Part of a small language model's weights.
Architecture: RMSNorm before each block, rotary positions, untied embeddings.
Each number is 50 + 10 x the weight over its row's rms, rounded and kept within 0 to 99. Layers, rows and columns count from 0. The size before them is the row's rms in percent of the matrix's.

# down: layer 2 MLP down (transposed), 512x192, rms 0.134, rows 126-149, columns 0-95
# gate: layer 2 MLP gate, 512x192, rms 0.139, rows 127-150, columns 0-95
# up: layer 2 MLP up, 512x192, rms 0.145, rows 127-150, columns 0-95
down126 102:54 63 52 45 50 73 49 44 51 39 48 64 44 47 61 70 23 50 59 53 58 52 57 51 59 50 44 33 37 66 54 67 54 67 57 60 70 33 37 54 62 61 56 57 40 46 39 56 59 45 32 41 46 41 61 48 33 40 35 26 64 56 47 45 53 52 48 45 63 54 51 53 50 41 59 42 52 61 65 35 63 37 58 45 51 56 55 27 52 48 37 50 38 58 54 54
gate127 120:42 53 55 53 48 37 61 52 45 56 57 48 44 50 46 48 68 42 52 53 58 57 55 36 48 57 44 62 50 53 46 60 47 60 49 59 54 48 37 46 45 56 52 43 40 59 33 57 53 62 19 57 44 64 41 47 47 26 45 33 39 68 47 73 59 44 46 52 64 61 47 38 56 47 58 40 48 60 51 56 46 47 53 38 34 63 51 47 48 46 36 56 50 68 45 38
up127 093:49 60 37 43 59 56 50 66 57 53 37 37 35 50 53 43 34 49 48 53 48 68 54 61 46 48 52 53 34 50 65 47 59 36 70 45 55 65 64 56 57 56 56 49 63 58 56 45 40 43 70 52 47 46 62 52 56 61 57 55 50 29 49 49 42 43 60 40 32 41 54 53 48 43 53 37 42 40 52 39 59 58 48 50 49 37 58 44 45 52 72 52 49 31 52 70
down127 098:59 75 53 46 53 41 53 45 64 70 47 54 45 41 48 50 61 39 36 52 52 57 43 49 44 60 52 70 41 45 56 54 64 35 63 48 62 66 56 36 45 43 58 58 45 67 27 57 49 58 31 60 33 51 41 46 39 28 48 50 52 54 36 52 51 48 49 52 52 46 50 53 51 62 55 37 43 55 42 44 64 51 59 51 23 73 46 46 43 48 58 65 38 60 49 35
gate128 110:50 52 62 50 48 29 50 48 62 51 57 47 62 66 32 41 47 54 58 62 50 52 72 43 47 45 42 48 59 60 50 53 57 58 36 36 49 56 65 64 36 52 26 63 63 43 40 61 51 25 58 21 53 38 52 42 54 54 47 49 64 46 63 65 55 42 50 35 50 66 43 50 61 46 51 45 63 47 47 53 47 42 35 55 59 34 36 51 43 47 53 43 56 50 54 51
up128 095:44 40 46 43 47 62 56 51 40 51 38 45 39 40 71 59 54 39 36 45 48 50 41 47 57 55 63 51 43 48 53 47 47 34 57 55 45 49 31 37 54 55 69 41 40 55 67 31 52 79 33 84 46 63 56 63 39 45 54 55 30 44 36 44 37 57 51 61 57 34 55 51 36 57 49 56 41 56 54 54 50 55 69 53 35 70 63 49 51 59 42 61 55 64 41 48
down128 098:44 55 53 35 60 56 53 46 52 14 55 46 28 52 66 49 55 65 48 61 53 58 47 60 55 53 49 39 68 46 44 60 60 47 54 40 43 58 54 57 26 62 43 48 41 78 51 46 57 45 50 51 54 49 67 43 57 52 60 49 46 46 22 36 50 63 41 26 49 35 46 47 51 46 66 54 50 48 50 58 69 64 53 59 48 46 55 53 58 61 33 39 61 54 50 51
gate129 121:51 47 49 39 46 41 50 52 30 51 50 45 43 47 45 46 60 69 67 23 30 56 51 42 45 42 51 45 66 50 41 40 42 34 51 61 59 60 46 36 43 38 79 53 58 58 45 24 59 52 51 62 66 57 55 56 27 54 39 49 61 64 51 53 45 36 37 48 51 62 57 34 48 44 48 62 52 57 53 57 42 44 45 55 45 50 53 47 17 45 66 47 61 79 38 47
up129 118:40 49 69 62 33 50 61 45 40 52 49 46 46 38 48 42 38 65 62 37 46 54 48 37 61 32 45 59 54 39 54 52 70 44 31 50 45 41 55 48 56 46 63 49 49 58 45 44 39 60 53 28 58 48 66 50 37 38 39 34 53 52 52 55 51 56 43 48 62 70 51 44 59 47 40 74 55 61 38 56 41 29 34 52 41 77 47 54 37 66 55 50 66 63 53 64
down129 109:53 39 43 44 55 52 54 54 35 56 60 34 49 50 74 40 48 78 50 52 66 58 43 47 60 46 59 55 57 63 49 28 36 44 51 69 59 65 50 31 57 32 38 48 69 56 58 54 60 59 67 47 45 42 60 54 57 59 43 60 37 45 52 52 40 39 68 44 41 52 65 52 30 43 64 64 56 53 50 63 50 45 50 57 55 43 67 51 60 35 53 55 42 55 60 41
gate130 083:59 59 51 54 36 38 59 22 55 68 51 66 41 50 36 47 44 57 55 46 55 65 52 34 50 54 48 31 46 42 61 54 47 44 40 49 43 54 43 38 36 52 56 60 44 50 39 44 49 32 61 43 59 40 55 64 47 49 57 51 50 48 41 36 50 38 54 46 64 59 45 43 51 39 43 52 64 65 58 55 44 59 63 47 55 44 54 48 63 34 52 18 53 42 49 55
up130 090:41 50 48 48 51 39 51 53 37 54 44 49 49 51 39 47 37 39 49 51 49 44 47 33 50 49 73 44 52 50 45 48 64 50 52 67 50 50 42 52 51 66 62 48 53 49 47 53 56 59 48 41 44 56 32 58 41 47 59 65 40 54 52 44 46 49 64 54 49 65 57 61 36 48 42 67 62 42 58 48 39 45 43 65 46 39 55 55 41 52 52 44 26 36 45 51
down130 097:38 61 66 38 55 41 42 54 41 65 36 56 29 59 37 43 53 59 60 41 56 54 54 44 40 39 66 53 46 60 46 42 57 50 52 48 54 51 56 40 33 53 52 47 47 59 54 58 51 54 61 54 33 63 40 71 61 50 53 59 15 47 55 51 55 57 59 61 59 66 59 51 45 48 53 60 52 46 49 54 47 46 53 67 62 54 52 71 50 57 68 46 43 37 53 54
gate131 098:63 29 42 38 53 51 47 33 54 59 42 49 43 50 54 47 46 52 43 50 38 62 43 46 48 56 45 56 44 62 41 65 45 53 42 48 45 64 40 48 45 52 59 34 42 58 56 52 50 55 49 33 56 51 60 37 73 32 38 44 37 65 42 48 58 45 40 44 27 50 27 58 39 38 55 64 37 43 65 40 61 56 62 36 52 49 61 55 46 40 37 39 57 57 57 62
up131 098:62 31 38 48 59 54 53 31 43 56 46 39 38 43 42 58 35 47 37 56 33 57 39 59 42 60 49 55 67 65 39 80 34 67 56 50 55 47 44 49 52 54 58 47 51 39 58 45 49 58 47 17 64 21 46 42 67 51 57 34 34 60 62 38 56 43 54 60 56 50 36 55 44 44 53 65 60 57 66 48 48 52 60 38 66 53 51 57 49 57 53 48 47 60 63 42
down131 094:33 52 49 50 50 53 47 51 44 37 52 46 68 52 58 56 64 46 59 39 76 55 41 51 48 33 50 56 41 48 72 46 49 50 50 54 53 32 58 42 41 44 48 53 48 47 51 44 44 46 68 78 40 81 48 54 49 54 38 63 62 35 39 62 52 57 43 39 36 41 68 57 51 80 51 41 39 44 51 49 49 56 53 46 37 49 40 46 35 42 49 58 58 40 34 52
gate132 118:58 73 44 39 49 41 42 53 74 50 61 52 45 51 70 35 55 50 49 70 43 39 55 66 48 43 47 55 45 50 43 56 40 43 51 50 48 46 53 38 63 52 44 40 62 34 57 45 61 43 52 49 48 29 28 61 62 32 52 26 62 53 58 56 58 35 51 58 56 54 48 42 44 39 53 36 46 14 48 53 68 58 50 58 52 38 47 68 54 65 56 44 44 48 54 37
up132 106:34 62 34 42 45 27 50 47 66 31 56 60 51 46 66 56 58 41 56 65 41 37 60 73 51 38 34 60 43 42 35 51 29 54 56 48 35 43 55 50 55 71 40 47 72 41 60 38 70 55 38 54 45 40 42 54 52 35 62 42 67 47 60 51 60 38 62 52 61 55 56 52 56 36 57 40 55 22 39 32 66 58 48 54 63 44 40 66 46 67 58 48 46 47 46 57
down132 098:41 42 55 45 51 58 41 39 32 68 51 50 57 70 45 58 56 73 44 46 45 46 66 52 46 57 45 49 48 53 46 62 61 42 43 60 63 62 61 57 32 19 48 61 44 28 48 55 33 59 48 41 43 74 49 64 43 49 36 51 46 42 56 55 41 36 41 60 57 56 48 56 54 45 58 64 33 67 54 71 38 37 51 49 66 53 63 40 53 51 49 56 48 36 58 59
gate133 098:48 48 48 65 63 44 50 53 61 49 35 52 62 36 53 50 49 46 49 55 55 66 42 46 53 67 48 43 46 73 47 60 47 43 63 60 49 33 44 40 54 38 44 46 62 56 59 42 56 43 55 53 50 40 52 51 41 54 49 52 81 53 71 53 50 32 54 52 43 36 56 41 68 46 57 48 47 43 55 38 38 31 50 35 69 32 61 52 38 56 68 73 57 43 49 52
up133 105:46 56 41 59 53 65 42 46 64 47 43 43 57 32 48 58 35 47 34 54 74 53 55 58 62 77 44 53 33 59 46 47 51 52 64 50 51 31 46 55 56 44 48 46 54 45 62 50 59 53 59 68 42 48 59 53 34 62 46 46 74 56 60 56 52 28 54 61 29 47 49 44 50 33 59 43 64 45 49 40 45 39 54 43 62 43 57 50 60 61 60 83 54 54 42 58
down133 103:51 54 27 38 50 63 43 54 50 28 58 35 53 61 43 68 45 43 32 62 44 37 50 66 50 49 35 62 54 39 40 54 32 70 62 48 41 46 56 69 43 46 49 59 44 49 68 55 36 52 59 55 40 62 44 52 44 52 55 41 48 57 51 56 46 50 41 58 46 52 53 52 42 53 42 29 64 48 63 67 57 77 60 46 42 67 38 62 68 43 56 52 31 58 34 47
gate134 087:55 56 69 47 39 35 58 58 29 49 49 52 55 38 48 61 38 73 50 64 55 44 62 44 49 58 70 58 46 65 55 57 42 44 60 55 63 58 57 67 53 41 28 42 49 52 43 59 49 47 54 56 55 36 46 59 42 45 67 44 36 28 48 39 55 47 49 57 35 52 62 57 58 55 60 45 45 59 57 28 42 48 40 49 57 56 44 64 69 50 60 46 44 55 44 55
up134 080:54 56 58 39 59 26 70 55 46 36 37 47 62 58 47 64 22 62 54 56 52 50 49 40 44 54 49 63 45 53 61 43 55 52 53 55 50 63 71 41 51 51 42 31 61 51 38 56 39 58 65 57 50 42 40 55 45 36 48 59 46 33 54 43 55 49 41 63 52 56 70 38 54 35 59 41 45 45 43 44 42 65 44 48 59 49 58 64 61 50 58 33 38 62 35 66
down134 088:56 55 31 39 58 37 59 65 45 48 41 39 64 58 30 52 28 48 52 46 56 42 43 36 51 40 22 49 53 42 59 49 57 57 56 35 62 46 55 39 57 55 75 43 64 52 48 43 37 62 58 49 64 46 54 48 47 50 44 51 62 50 62 54 36 61 37 49 60 51 64 26 48 43 59 54 49 41 44 60 63 62 57 41 49 49 48 56 41 36 49 35 44 59 38 71
gate135 105:63 53 59 57 52 38 41 45 32 48 46 67 55 53 41 46 51 56 58 43 71 66 57 46 40 69 39 55 55 45 56 48 62 29 38 48 47 62 33 64 42 52 50 35 50 53 58 36 44 44 48 35 55 47 41 60 43 57 47 49 39 53 59 63 35 53 52 57 34 62 42 40 49 34 51 67 58 65 55 48 44 54 62 46 57 50 33 32 49 52 54 61 58 43 44 48
up135 106:65 54 45 59 40 41 26 66 33 56 59 47 63 61 53 39 57 59 47 56 57 42 45 56 49 49 36 52 69 38 60 53 60 44 45 31 56 57 46 56 69 53 50 32 37 61 39 56 42 63 55 38 43 46 68 59 45 53 59 40 44 60 55 42 45 43 52 54 52 69 35 45 35 39 58 58 42 54 47 62 51 52 58 54 68 40 37 36 57 47 44 46 58 47 34 49
down135 114:60 53 42 63 63 35 31 66 44 47 56 38 56 49 53 35 57 71 35 43 71 47 65 56 62 51 47 45 59 26 50 60 38 61 42 45 54 55 47 46 51 50 57 44 42 71 39 34 45 40 52 56 56 45 56 37 56 62 55 33 44 57 61 44 59 40 45 47 49 62 46 43 40 32 57 48 45 65 39 50 61 46 47 24 57 37 29 39 53 60 46 35 65 55 55 31
gate136 096:46 62 50 43 27 43 41 28 59 41 60 60 44 59 42 43 64 55 45 48 38 54 60 59 62 43 32 51 53 42 44 59 41 62 44 47 61 44 59 29 54 71 51 53 55 53 42 49 48 43 62 44 49 54 42 51 32 55 41 51 33 51 55 68 59 58 58 53 65 52 40 56 33 58 45 45 45 65 60 54 28 27 44 53 49 64 56 49 51 55 50 34 27 48 55 41
up136 094:31 49 46 46 36 47 59 51 58 42 45 62 50 51 59 58 79 63 49 49 64 63 52 48 53 45 35 44 49 70 64 32 46 41 53 48 47 52 42 42 46 33 42 55 55 63 60 48 21 49 58 60 51 48 35 51 34 59 41 55 46 60 63 59 57 52 55 63 53 61 36 58 58 62 56 38 57 46 68 39 53 52 51 51 60 31 37 52 55 39 61 56 43 46 61 37
down136 098:63 37 51 32 35 60 60 50 53 49 33 54 29 47 50 43 54 49 74 51 61 51 57 51 48 58 42 54 41 43 56 35 54 62 49 45 64 69 40 38 72 56 61 55 49 55 42 47 53 55 72 32 60 73 41 47 63 47 68 52 61 47 45 49 61 63 52 45 54 47 47 54 57 45 52 47 72 46 61 58 45 45 24 58 55 46 46 53 41 57 55 42 48 50 51 47
gate137 104:30 61 33 53 47 47 34 50 32 32 61 56 53 45 54 61 50 46 34 53 45 41 46 57 46 47 59 55 53 42 52 70 51 48 44 44 42 59 58 64 67 48 40 43 54 39 49 52 37 52 41 44 53 64 40 59 49 56 30 57 51 52 50 54 51 53 65 56 48 35 51 56 41 50 58 52 56 41 16 49 43 46 39 51 53 42 52 55 73 60 64 60 33 54 58 47
up137 084:36 29 60 41 57 64 39 54 61 64 40 48 38 55 54 48 46 65 60 45 68 54 65 54 26 50 54 39 22 51 53 33 46 35 58 51 56 46 61 36 31 48 48 39 55 36 34 47 53 55 53 55 76 43 58 39 51 39 54 37 60 56 43 57 43 43 50 57 41 56 57 36 53 52 43 52 44 45 63 41 66 46 56 67 50 42 48 46 39 38 45 41 45 38 51 69
down137 094:43 54 37 54 46 53 36 58 32 32 42 52 57 56 66 50 45 54 41 57 45 49 54 51 50 59 59 49 46 57 62 73 60 54 49 49 44 64 65 61 68 51 45 47 66 40 40 59 39 52 54 60 54 60 41 36 40 60 24 58 48 55 53 57 43 39 65 65 41 45 45 76 37 49 57 60 54 46 27 45 42 61 59 72 42 42 42 43 69 53 63 52 48 32 69 56
gate138 089:36 62 65 41 47 37 45 36 44 49 43 49 60 57 54 50 45 60 45 40 42 34 54 48 46 59 66 65 63 36 55 27 50 43 50 44 58 58 51 47 26 54 44 47 45 47 44 48 50 25 54 34 52 39 44 34 47 54 42 35 39 52 19 32 54 45 51 54 43 49 52 55 52 56 48 42 57 57 52 53 46 49 48 59 56 46 60 30 44 50 46 52 62 55 61 51
up138 096:56 49 53 49 71 51 62 50 57 60 33 43 48 41 47 55 64 44 41 49 59 33 43 56 39 51 45 47 40 68 31 66 46 35 56 42 47 39 45 45 39 62 50 33 62 49 54 54 44 54 40 53 38 37 50 49 47 71 43 58 56 44 49 55 46 57 36 39 55 47 52 43 37 60 46 48 44 62 61 54 74 49 44 38 48 51 29 38 53 56 58 31 67 66 39 41
down138 101:54 45 42 54 43 39 43 57 60 51 54 39 45 59 49 62 49 36 38 62 45 50 49 36 42 51 45 49 45 60 49 46 40 42 52 47 45 42 56 58 45 72 52 28 50 43 58 50 46 63 36 52 32 62 47 46 50 58 64 53 48 45 64 66 47 65 34 53 45 62 42 56 50 36 52 56 30 55 61 58 61 22 79 54 39 53 44 47 54 49 47 29 57 63 33 44
gate139 102:54 63 52 51 66 35 50 57 54 49 58 59 66 63 48 54 44 55 51 47 44 39 65 41 48 54 47 41 51 32 36 58 56 46 46 54 42 56 36 39 53 56 51 49 36 52 48 51 44 61 64 48 34 62 50 62 45 61 52 70 34 40 61 47 51 62 45 45 42 59 30 60 48 60 53 55 33 55 55 58 57 44 37 60 52 49 49 18 46 36 41 59 62 64 45 48
up139 089:50 41 38 49 52 65 55 60 50 50 41 62 66 33 46 58 51 46 40 42 46 67 46 43 42 49 65 51 40 51 38 37 40 48 61 58 46 42 37 55 60 59 45 66 50 25 49 52 58 47 49 65 61 35 54 35 62 40 48 41 58 59 55 68 47 45 62 45 64 44 57 50 46 48 45 46 64 45 45 43 56 48 67 44 42 55 66 47 62 49 49 59 50 32 60 52
down139 102:39 53 50 48 52 41 47 36 57 57 54 58 67 64 48 66 42 42 43 40 30 47 74 43 42 47 56 25 29 32 12 53 55 30 46 60 45 57 32 37 65 49 40 57 57 37 44 45 49 62 45 53 43 62 59 59 44 54 47 59 44 52 53 59 47 65 44 35 49 51 35 43 46 59 46 51 43 45 47 45 55 51 49 53 58 42 54 19 42 35 32 51 63 63 39 47
gate140 089:44 39 32 43 72 34 55 60 64 40 44 56 38 54 69 45 71 55 60 42 46 62 44 58 54 63 35 72 52 59 40 48 53 47 37 41 54 48 52 31 39 49 50 40 61 50 64 52 43 35 60 33 42 45 44 33 45 61 54 51 46 58 51 51 64 49 53 51 60 50 52 40 60 62 65 40 65 46 70 47 53 42 54 45 60 32 45 39 53 63 40 60 68 43 56 54
up140 087:50 47 75 45 41 43 38 45 62 34 56 53 60 72 58 47 49 46 50 59 56 42 42 36 59 42 60 41 70 25 62 41 45 51 27 45 55 55 49 37 57 54 54 61 49 47 35 41 49 53 45 67 65 64 31 58 60 47 39 54 65 53 68 61 66 51 52 54 50 50 59 48 55 49 37 57 42 49 39 56 25 52 41 36 45 54 34 60 39 27 50 39 49 49 52 40
down140 089:43 50 69 26 48 37 61 64 52 47 44 62 61 41 47 48 45 49 66 57 64 53 44 51 43 60 46 46 52 44 51 51 53 47 24 56 54 57 43 27 61 57 52 32 51 39 48 42 33 46 56 59 50 29 55 25 59 54 35 54 53 70 25 67 75 53 69 47 41 58 53 34 44 47 38 71 33 51 42 55 41 58 45 45 55 48 45 43 47 60 37 48 49 46 61 63
gate141 123:45 47 54 49 31 46 46 37 36 42 49 49 59 31 53 36 58 56 55 45 52 47 65 50 52 39 66 74 60 57 55 50 47 52 41 58 51 33 54 44 51 69 54 68 54 53 56 39 43 48 48 35 73 56 53 42 44 50 47 39 37 58 43 41 47 55 53 53 67 48 49 54 41 41 42 47 72 42 23 55 48 51 52 32 39 68 47 54 43 36 54 39 41 60 49 70
up141 091:37 48 54 62 50 42 44 46 66 61 58 46 41 49 47 50 61 57 46 49 47 51 52 64 54 40 38 62 42 55 55 43 41 45 39 64 43 50 52 55 44 58 54 47 59 62 57 51 60 48 39 58 41 58 35 41 70 66 20 32 49 52 38 54 33 52 63 55 52 56 52 44 55 63 38 39 60 46 49 46 43 49 51 38 39 46 55 56 53 50 51 33 37 55 57 60
down141 108:49 63 43 55 47 54 50 56 77 65 53 49 50 71 51 56 62 55 56 54 48 38 36 52 48 73 31 52 32 53 60 34 50 46 52 49 48 55 49 59 38 38 49 47 53 54 63 63 71 56 54 54 27 36 33 54 61 46 37 48 70 33 58 67 41 42 51 61 32 49 49 39 57 60 61 47 33 50 66 61 55 49 55 59 55 40 59 48 48 56 56 45 45 41 50 29
gate142 089:33 33 52 61 54 51 39 42 39 53 52 67 39 83 31 49 48 57 36 49 37 64 40 60 62 48 49 67 51 56 38 48 64 53 44 42 50 67 51 51 51 57 54 52 54 53 50 46 52 45 47 48 55 44 40 37 44 45 47 47 48 63 43 49 63 50 61 47 35 58 45 34 49 40 73 70 45 43 51 51 42 30 57 54 72 54 52 38 68 81 62 49 54 45 59 47
up142 087:66 62 55 42 54 48 49 67 53 44 68 56 58 48 58 62 64 46 62 37 57 44 46 49 57 63 44 46 31 56 58 72 58 48 58 47 56 47 57 75 54 26 49 45 58 51 57 62 51 51 48 40 58 38 64 52 62 46 46 44 43 52 47 44 41 50 38 55 58 40 52 54 52 54 22 34 48 73 30 34 51 58 33 51 39 56 43 54 59 49 48 41 39 61 52 53
down142 097:65 60 39 55 66 52 64 57 57 62 54 54 32 39 66 42 55 39 59 49 66 45 66 55 50 57 57 50 37 34 49 79 40 45 63 45 37 51 44 45 63 22 54 41 55 41 47 61 49 54 61 41 42 55 57 48 50 45 43 50 52 36 57 53 56 37 60 50 76 41 30 41 41 66 31 46 44 57 36 45 44 46 30 43 53 53 35 53 47 37 49 60 65 64 36 51
gate143 082:57 39 60 51 55 47 38 49 52 58 54 44 52 49 51 39 49 55 55 48 67 71 55 45 60 51 77 30 45 44 54 58 41 36 57 52 47 33 35 40 51 53 39 45 49 52 51 57 41 37 47 56 58 47 65 62 50 52 52 72 52 31 51 50 38 43 52 54 53 49 22 57 43 61 51 41 58 56 58 43 51 53 53 32 64 68 54 51 56 49 49 71 60 52 46 68
up143 125:53 73 56 50 48 47 54 27 34 42 48 21 65 63 66 45 53 59 26 46 54 53 45 35 49 45 63 45 41 69 48 46 53 54 50 50 46 54 40 57 63 42 43 60 52 48 58 46 42 46 54 65 50 52 39 50 50 40 69 56 49 51 37 46 54 45 46 53 42 29 52 37 50 65 43 48 72 56 52 55 37 52 51 58 44 62 55 71 57 39 37 34 58 59 55 38
down143 115:55 58 58 59 56 56 59 35 36 45 44 37 59 63 70 47 44 57 33 41 59 57 48 30 47 38 68 32 38 66 59 48 43 55 36 50 36 52 39 54 59 36 51 63 44 57 68 46 49 36 49 66 41 36 40 64 50 38 68 64 44 39 35 46 60 39 58 32 38 33 41 52 59 72 55 45 68 58 40 48 45 57 51 61 43 56 55 67 56 36 37 41 59 56 46 43
gate144 113:60 62 67 52 34 40 43 51 48 54 46 16 54 42 57 47 60 45 53 50 63 53 38 50 56 41 38 43 44 50 49 61 45 52 37 51 29 60 48 43 60 53 66 53 43 69 75 44 56 41 77 36 37 44 60 58 50 52 54 24 62 56 57 53 56 42 45 61 53 61 50 35 45 53 55 45 31 54 61 59 38 60 48 59 62 55 41 45 53 52 68 60 51 48 56 58
up144 084:44 58 63 48 36 40 60 63 49 57 50 35 46 46 37 52 51 38 56 50 55 36 51 64 52 56 42 70 35 40 52 62 66 61 36 43 25 50 55 53 51 40 63 43 54 70 71 46 40 59 47 33 42 42 57 53 50 58 58 55 55 60 61 62 41 38 33 44 37 67 58 40 39 46 56 54 35 54 66 57 45 46 54 65 63 49 57 51 47 40 42 63 46 61 53 69
down144 098:32 62 34 56 63 64 71 55 56 58 51 61 43 67 44 64 47 46 49 55 31 49 53 56 48 65 59 68 53 56 45 44 61 46 60 49 68 44 59 55 41 46 36 50 60 56 46 55 40 60 47 57 55 52 39 48 52 44 39 69 14 46 56 50 45 57 36 43 61 31 48 55 50 52 60 58 45 57 56 28 67 45 51 45 52 52 54 64 42 42 28 44 60 45 32 41
gate145 095:46 32 66 42 48 47 45 54 46 60 65 36 45 33 65 55 74 29 58 37 56 44 42 39 38 64 58 69 45 65 39 39 29 44 62 42 46 53 53 34 56 55 49 32 40 42 54 38 71 54 70 55 51 63 62 61 54 48 35 44 63 43 56 57 54 30 68 77 51 40 67 55 48 43 56 53 60 56 44 55 35 40 47 59 58 45 44 55 36 56 58 53 47 51 58 54
up145 100:40 37 61 40 36 55 48 41 33 56 60 41 42 37 71 56 71 27 57 30 61 45 43 56 37 61 53 56 53 48 43 39 24 49 55 53 53 55 53 45 60 48 42 27 52 32 52 56 50 50 44 50 46 57 53 62 37 54 30 45 63 49 55 63 46 33 66 72 68 43 61 63 59 43 43 49 65 50 41 58 43 58 52 45 53 46 58 47 48 43 55 54 49 55 56 59
down145 092:47 57 53 30 24 47 50 54 44 49 53 42 56 19 58 32 73 56 64 53 55 32 43 49 62 65 37 84 38 51 53 48 37 58 53 43 54 53 54 71 59 54 48 37 58 58 53 34 60 59 68 46 47 58 53 47 48 54 49 47 45 52 58 56 29 45 48 46 61 41 67 49 50 47 48 48 67 47 55 53 36 50 50 64 45 47 48 51 40 41 60 56 40 56 52 55
gate146 092:48 17 59 45 59 79 48 72 36 47 45 61 41 51 46 45 47 55 44 50 66 63 44 51 74 56 61 58 51 47 58 67 60 40 39 41 41 30 41 36 56 58 43 36 44 39 57 44 53 52 45 39 52 74 67 31 40 53 46 43 45 69 37 59 58 57 60 70 49 34 35 57 39 48 43 55 49 40 68 44 57 50 45 60 58 47 58 63 54 51 45 46 51 42 44 33
up146 104:50 26 59 47 68 68 34 62 41 60 52 46 30 66 53 48 46 32 50 34 59 63 36 68 67 54 78 57 51 57 48 68 48 45 41 32 44 41 48 62 67 55 53 38 43 32 59 33 36 42 41 48 45 60 55 31 39 52 54 44 50 74 34 49 51 62 65 67 55 40 43 49 64 57 45 58 36 40 55 56 60 38 49 69 51 35 43 55 70 52 43 38 56 33 55 38
down146 087:53 42 57 58 44 61 45 37 69 54 47 35 32 63 58 51 43 40 55 49 50 59 49 74 71 47 72 53 60 42 47 51 51 56 44 45 52 49 65 73 45 55 56 36 45 40 66 45 46 53 42 54 57 42 43 46 51 45 60 57 63 41 55 42 45 52 51 44 51 55 56 63 65 70 49 59 49 45 46 51 43 39 50 53 41 37 36 30 56 45 58 37 62 58 46 50
gate147 080:42 38 55 76 68 57 55 30 39 47 60 42 52 41 52 58 54 50 42 44 60 35 49 41 51 43 72 38 68 49 51 57 50 57 58 53 54 38 53 59 46 52 56 61 47 55 56 66 54 52 44 59 43 21 58 38 64 60 52 45 38 49 47 55 40 53 45 53 42 49 55 49 40 50 35 64 42 63 48 35 69 82 47 37 61 42 66 63 48 45 51 41 47 44 58 57
up147 108:40 59 74 50 49 33 41 36 38 80 38 61 47 58 72 55 74 34 44 59 51 45 52 45 56 46 72 51 64 72 53 65 50 39 43 48 45 66 44 70 56 56 70 49 31 57 71 50 53 38 46 52 49 34 57 37 49 43 46 53 51 55 66 48 47 59 49 52 52 51 58 45 55 58 42 36 45 54 36 40 47 53 50 50 61 64 47 59 57 37 42 78 46 55 46 35
down147 107:44 56 70 62 47 29 62 42 46 70 54 61 54 69 77 56 42 34 47 56 43 50 54 50 64 36 68 34 48 69 48 60 51 40 50 44 51 60 52 61 58 51 58 39 44 56 74 41 63 44 50 51 42 35 56 44 38 38 49 57 56 42 60 52 51 68 51 53 65 45 53 54 58 51 38 46 26 40 47 47 34 57 60 64 53 72 46 54 53 44 37 76 51 54 50 40
gate148 122:62 35 50 38 70 41 61 54 56 57 61 37 52 51 50 47 39 66 54 59 45 61 66 70 40 65 58 43 65 62 38 61 60 44 56 38 49 45 60 43 61 47 41 65 41 43 54 46 45 49 30 56 52 50 42 64 55 37 50 62 42 53 45 55 56 48 40 52 59 41 37 49 50 55 52 62 60 35 57 46 42 52 41 65 62 57 52 63 36 55 48 36 62 47 32 52
up148 120:41 49 46 54 27 60 40 51 38 50 47 53 48 54 36 53 58 30 51 46 50 43 42 48 58 38 43 56 38 36 70 53 40 53 40 58 52 59 49 41 50 57 66 36 52 60 52 55 55 53 70 48 45 57 56 49 43 65 47 43 58 46 53 39 55 55 51 55 56 63 64 52 43 48 48 39 32 73 44 58 59 48 53 53 38 46 37 39 64 37 47 60 47 53 56 47
down148 107:55 41 60 55 60 45 57 50 72 44 54 37 46 51 55 46 51 72 61 66 45 64 59 69 46 51 63 33 55 54 28 61 56 48 53 41 53 51 55 47 57 40 46 63 52 47 53 54 45 52 25 63 49 48 40 60 46 32 46 52 41 46 53 47 56 58 52 56 65 28 42 58 53 59 46 69 62 34 59 37 49 43 52 54 48 58 48 56 36 56 55 32 54 36 29 51
gate149 097:41 42 40 63 72 49 57 63 53 53 47 66 62 43 52 58 56 40 49 69 55 60 61 35 47 47 56 43 54 52 60 46 40 45 59 59 32 52 44 49 59 58 36 56 52 39 43 64 56 50 65 52 71 52 66 45 57 52 50 74 52 36 46 55 56 49 41 56 57 38 47 38 38 69 60 37 49 66 49 36 45 32 47 47 50 51 56 46 51 54 62 45 47 45 38 44
up149 126:51 45 46 48 60 52 46 54 52 60 53 63 72 38 60 61 44 41 50 61 71 55 59 55 55 43 59 37 43 39 48 32 34 51 61 63 58 35 52 49 49 64 41 49 52 45 49 55 37 42 57 42 59 49 42 37 45 77 36 66 67 52 40 32 63 51 61 43 43 46 46 41 45 60 61 49 57 68 51 42 42 43 37 49 34 41 62 50 54 47 53 54 50 44 46 61
down149 116:51 47 52 51 45 50 34 56 55 55 56 53 64 51 49 57 35 51 52 53 62 56 54 64 56 45 60 29 35 40 47 32 30 54 56 62 50 32 76 34 48 58 45 43 59 44 44 48 46 45 63 55 53 54 41 38 32 75 44 61 58 44 38 35 68 37 59 41 52 50 51 41 53 54 59 48 62 63 46 46 49 35 32 51 39 36 59 60 55 44 57 58 55 48 51 58
gate150 131:56 45 34 49 48 55 46 30 69 52 59 41 65 46 58 59 56 53 56 55 76 52 43 56 71 35 54 41 57 49 38 40 35 48 44 43 59 49 48 45 39 54 50 63 67 50 57 52 70 53 40 65 60 53 47 45 45 51 50 40 42 47 35 33 49 32 53 44 55 48 23 51 27 54 50 51 48 46 52 45 57 55 43 51 50 44 50 49 51 32 42 42 41 57 42 35
up150 116:33 56 36 45 26 53 55 76 65 38 52 42 51 37 56 41 43 38 47 44 22 49 54 45 37 53 43 54 40 45 58 50 59 47 43 48 61 61 65 46 61 53 64 38 38 61 53 49 42 56 48 45 42 66 50 63 41 60 44 56 39 67 43 60 26 45 41 48 39 72 54 55 53 59 47 40 46 65 55 66 52 38 48 53 48 43 35 53 38 73 56 53 54 46 56 43